{
  "num_hidden_layers": 12,
  "num_key_value_heads": 4,
  "vocab_size": 4096,
  "norm_eps": 1e-05,
  "rope_theta": 10000.0,
  "qk_norm": false,
  "attn_scale": 0.177,
  "init": "normal",
  "init_std_down": 0.0,
  "learning_rate": 0.00585,
  "beta1": 0.95,
  "max_grad_norm": 1.0,
  "train_tokens": 103400000
}
Each number is 128 + 24 x the weight over its row's rms, rounded and kept within 0 to 255. Layers, rows and columns count from 0. Numbers have three digits each. The size before them is the row's rms in percent of the matrix's.

# layer 5 attention value, 128x128, rms 0.201, rows 0-127, columns 32-63
155:122163096141118114102106133151115126141154117124149129118147141117115140133139121099089125144136
149:118089140122098079136125136153107124127172118138153162135154137113132155128106130113115170133144
153:107149088132133127064102099141104108104114098167125165102125152117148122138140128135115142139100
152:141136134105110165106131110199126130094098121119095122113108097093116136110107077156115106113126
151:174128133101119115166129123139105119118131121103105173105105140106122132158106139125147106092146
146:102135124134143115078166103133165087119130094101174133138138103133109129184128131113110140097105
154:144167086144090132126136155120096150089153124118135099108103111115132140133128142193106142114135
151:147139153138177110128107129127119114176146128130128116117128102132101111150158101115098105119132
153:138118131125113084139125080106078116173145123136128162119126162118090094195133133145110107109139
147:181110147158108116112140102139162131129160110138129123153111133166116106077122167111128175078130
158:135065116139116130147101075109144176115125122105121140095121101085143136119124107144129110095111
150:157134070161142133107104188125131124174098142115145116146128129086106123122137145089144147159126
153:106099150121118160164079102135113122181169105107135145142120158119113123121105140115076123119141
151:127123148165143177109134143124108159102126123141163104149083124158156149126165135128114111091099
156:160092085102149129155119124108124127123149113195110075122124149141116133152125161105097120121139
149:129117147134140134112115161117122145102139104100116153128149159136108142077151143139102148155124
147:135148185160174108100121125091127120092082128122124097076119111112136176140131136137085165121161
146:118149140130110143141142131134152161155174127122107093133141098116161122151115090109121095172164
152:100157154140034167124127117099154131161130135162126139115119095111142163154137118140143132137133
155:140155129128111130080116138111126192155134100126119132097146158129158094118144088069106164166126
155:114140134109125143102128140152117082134182137161109134130197133147135153117126122147132147161124
140:162112068133150122100144132100106098123120125148134143193149056168148139118140114090126115114151
153:099097124171147099150104117144108103138132132116096099091112117132143138120103116136153133163096
155:089141094118161146168169092124085124120155116136118171092088131122137130098113167110086147125127
145:131112160084079101104081153138141150101106106137120120141110143117099121106132149127134122145129
152:158135145149133152125173188135123098129130165105147093145153131132168098148112158092079103148107
144:150124119157154112120073120100117140113144123129125144149134109127175147153114117154145136145185
151:155134118134066121138113109148124135101131102116124130161116155133096145162142171098124127146103
151:138153133153191121141144042154162102110151153126144109114139144091112126164134145110143128127149
153:125101158110150095119167153083116099135084075123090127130135091110102103180118156153118151131141
147:128154122123120141185131117102136097152102109094191097108131131171093145095096078133137150147135
142:142089094126114158120133149147163118114151127096111123108154116106115154105128165166140124147096
076:070151148106102149150164158144109159147139111170137145131097134115088147107109146113113104109104
068:111129089160134124146131107113132114121156133114144147130132095153146110157127116103185129140111
071:173105115141098117158117090138124142139098168133112110137148125125187089097126145127115119099103
083:117133133116139093078115158150155119158167174148111145136159138128099090102160154111138123140134
073:167105089086114122117165084146127102113170121167119151124147166124085100145112179102145149152135
079:148142125092149111141150115135110145099178118129092101166122168120143131155137107153108135098155
074:092142146132110150161143120107097113140143137117142144164125151117107146133142132140148167124132
081:118126098104151157147130146092090110148126117092126144119108152116102093102125132099092126168115
077:160164127128139135142135148107169172158120140104146124144160151139120120161141091112137142130140
077:103122130126122153146083126133159113154178120110114144131109124124173132109110156127111139161134
074:133121157096122143138144146138133139112101135086144167162122143108136082115110118135122115099090
080:096122111102103106149126122085161134122121171174113126143140112122104126094111085171104097119142
072:133130130163165106137128112154162115112123122176149130115191077130135111153120116149176110131145
074:093116123143122161176113158131138176138152140144136148118114145149099063057123116171130155172119
075:145117109068129125099118092152165144103161114091154102110092112121172179149170129131125163166090
075:169124133125120157135116088108130107111122087126082146104150110097097131166131155131124151152155
083:141193136154133135136133101139101144073087126134129088146126126118121153145150182113156111126141
070:156126151111109119179142126107098143148128122146110106109080105128107121091113188139167118152140
072:126126104167126164128082143111145119125110148113143106117143146090141091140122106167103126127099
080:080131139155107121111137144150141171180133122135132176131145153125152130127115113124128144138115
077:115129150168159111134125111144099182123171154159160146123164118164096093103171136106116149159154
072:135100111116157127142150089163153149115118173188135141115097129134135103123108180118121144123143
073:135137151095109130155166140176126109191134153140098125133106140140150129136122139121145163130090
077:152090135098128105086121152118148123127165101158144153128117156123134112187150166127146119111114
080:074104107143183099123150107111121125143123111141136130119104092095100134124123150099111182115087
070:172128105128115159112100116132150131113182133183095133136130122108114135124070140121122148105145
078:087134133112112094116141118134124141189131127085153134108119160116128124141153122138134149100154
084:096131143109092147138137123151114079084147115169141108136167115133164163131122149198158104122146
077:133081127122148135137124101127136116114121120160092108174162143114108124151135096144159120128122
070:153135134119142136133161130105121117124098153183086099124130112115131089099123155124117130094162
067:127113121129149115130132098121101133121120125105093104150100155127106100136151172132181148142125
065:167123140142096075084128108112155131137144087091123099140163109134101112126123123155093128134149
072:147140160067107125095121142134148162109192142139166098133141130149151167146120125139070154151115
077:112146119141124143144150110135163130106129122103103130160105106186129105146118139120106126092143
079:152126141116129104113117086127130149121144117093144157141118130104123174170127156116110123139137
075:149096126156136147146143146151173117157113119117122134135088087109132122153149117095102109123109
081:120104119177129106088135152145118119135136090113162135155125137140110172113126111121134133144152
068:096116126126111131129173179132133137109120097120144135144130099098090125119079113140135128175154
080:143138156159136165153126116141139135134073139090123103148148155140106167157147141155139137142087
083:078129130161135120099156148108108140130070112105154129132141118106143126159106100120143138114135
078:146104132114127128152120134132123125139144097141161138149133116136184118130139109146139110102169
071:111151123168130121174129153127137107143141149135125123138123137132169108075204146140130084153103
077:100175155078124148126163119104135120098139149144134141093106132124149152109152103101148135119072
068:113099101086147140116110101153131110141162101144170138107089193159145120115124134103115087123123
077:137156112109090124142135151181132111144139160121126124148145136096097086082130162113153132130116
076:143102136108133113116131156120088156116166159116121126133112111109106136115176150117133141135156
072:120129118141153132113121189094140086127099168133188133157141126100130140085106103140128138113123
083:184132136150122104122136096099147087139119123149137123151119109140093155112110166149102134125119
079:142146131146151140151128147134079174164130116130119096108133124147117149131063166092112155145125
079:189147134102095146125158155126134111147133112148124129154163143137107121152122144159131148165101
079:127134145105142123171075125067126117067096143175087154144176142105108149149117159117106113108143
081:128104105138089126138145134136137146146199140181093134107148133067129119096114135152130120144093
072:135113163052151143123162112148156112089148149121132129119131142104115129089116135124133090141136
081:121151138119149127104177095113105131113148116113112195119133115100160154186122156104121155169131
081:129125158142130129088121150124153120083135124146124124127113128140156139118138207143108145123115
072:137105125133132146162113085123092121145134111136141159171114135139165085155168119127152070134140
076:130100141093143125101125137137124089131119103164104074143170141119136151097125116091153153172102
065:143108132139101124086100141123124104118168137127117092130125137161085109148131124142150094158136
078:138091105138133085125133135137097137126114129145158130147083114142149094135090110131113172144123
079:116107123115114145083107110076151104147141118082123158140166115180083119152141142141117141093132
074:134130099105125109121124140148156155085144131116185088132125150140151107125138096128154101125122
081:100182185138127119144140143128108134081148162107151101117152130149108098170129125146112103139143
085:115137104159116134098117178111123134135124088145148082122137159144209116128141147101111133134161
074:127096143089124175101104167103133153134130081162111137113104100113127131143108181140111131139116
082:116142162087153107127168121112104081177088116154131100143147111147128113120128118135161109180182
079:081148122126100127132130113167125135133122125117128131147104121133158104101138119107145084119112
067:168150132112122160130151109128125139091152187106145102126130111124111118120156111089150129097146
077:144121116111117167125165096143089121144147090119120120097131138180161168119083128161146113135159
076:166116130132102142142125116118148101099107124127141102121093143126084121171137150108157135158114
087:106154120064123109101120110128126123172157175145181151112129158170098145131169111109090083176108
087:145131106120164104142097131153110097126146125193102135123143164103156113108163127158154090118129
069:099116142116152099112116137101149162092111113156134135128058112110111126167156136105120104136121
075:158141101133126116179127102129179123124122141141174103124127134170130104110099109132121099102116
078:112142095141135098101129130177142166103141159109150095142140135153174136144151099155165169129168
070:114138122127121121098144111173123134119077125145121133168128094097107116129168121097126093087153
077:136119148117176140157100123094130128136121153134134105118165140136139127134140084149110142092135
080:136128114125125129123102106135152106114114172106063122092169156100133127111091140120135141166114
078:111144130129122105152140158140141129087139104086126132127119110154120126133122125103114129149164
073:105126123109136130083106140091140092159142113141083153107177128103070172108099133102150143132122
074:145161158173142139104123074154115094107137103096117125152133110131126167124126132126146130114162
072:110121084137141138139132161135134120102118146140121173158096148072187105103102130109150138159127
076:118149145153107092151137153138091106127103127171160113145154164141168132147095099117134125141145
076:130078108104149083141143127115118103135143144112163084118124134175160070132138119125107132147145
081:133104114125108128118128146152121119129113145159168133087108092130144157126114097139153153128110
068:159138132094130138174140083125093130176124108151085133141182109117127113097154117141190144114142
078:177098131124125129095120117113115113146141147148115096149134136058111113124084118161155083092093
077:128137153102150100103093130107136142071111122094162176135129111142125111100101126145126156128142
080:182139152150127097168131103147159120092150115158152113155152132145127127095120117138134117097144
068:104086099143149118111098173088096166140146122118098129135158150175091119151128172111123118122146
070:140132153129130117097122108162099139135121153133090120152157094125165152127139153102114083137133
071:161148128156137121184130128125106133154149131121118136070155169119121150153152117153103120118110
074:148062092154112117136135128129115143102157168148112097098122113143139092123146128156150148143096
084:118162145108145119138138141085133113104111098137117160149160125130128128133137134114124140122132
079:160107152132086128100142113096148111141131125084086156153108119102147116094154119161098095030126
072:141125118099134135156128137125145104097118150138088139127139130168111137166119147111138106104123
077:100078088125127110173141094146090145134111155179152121156167106113155142117113102059128129146116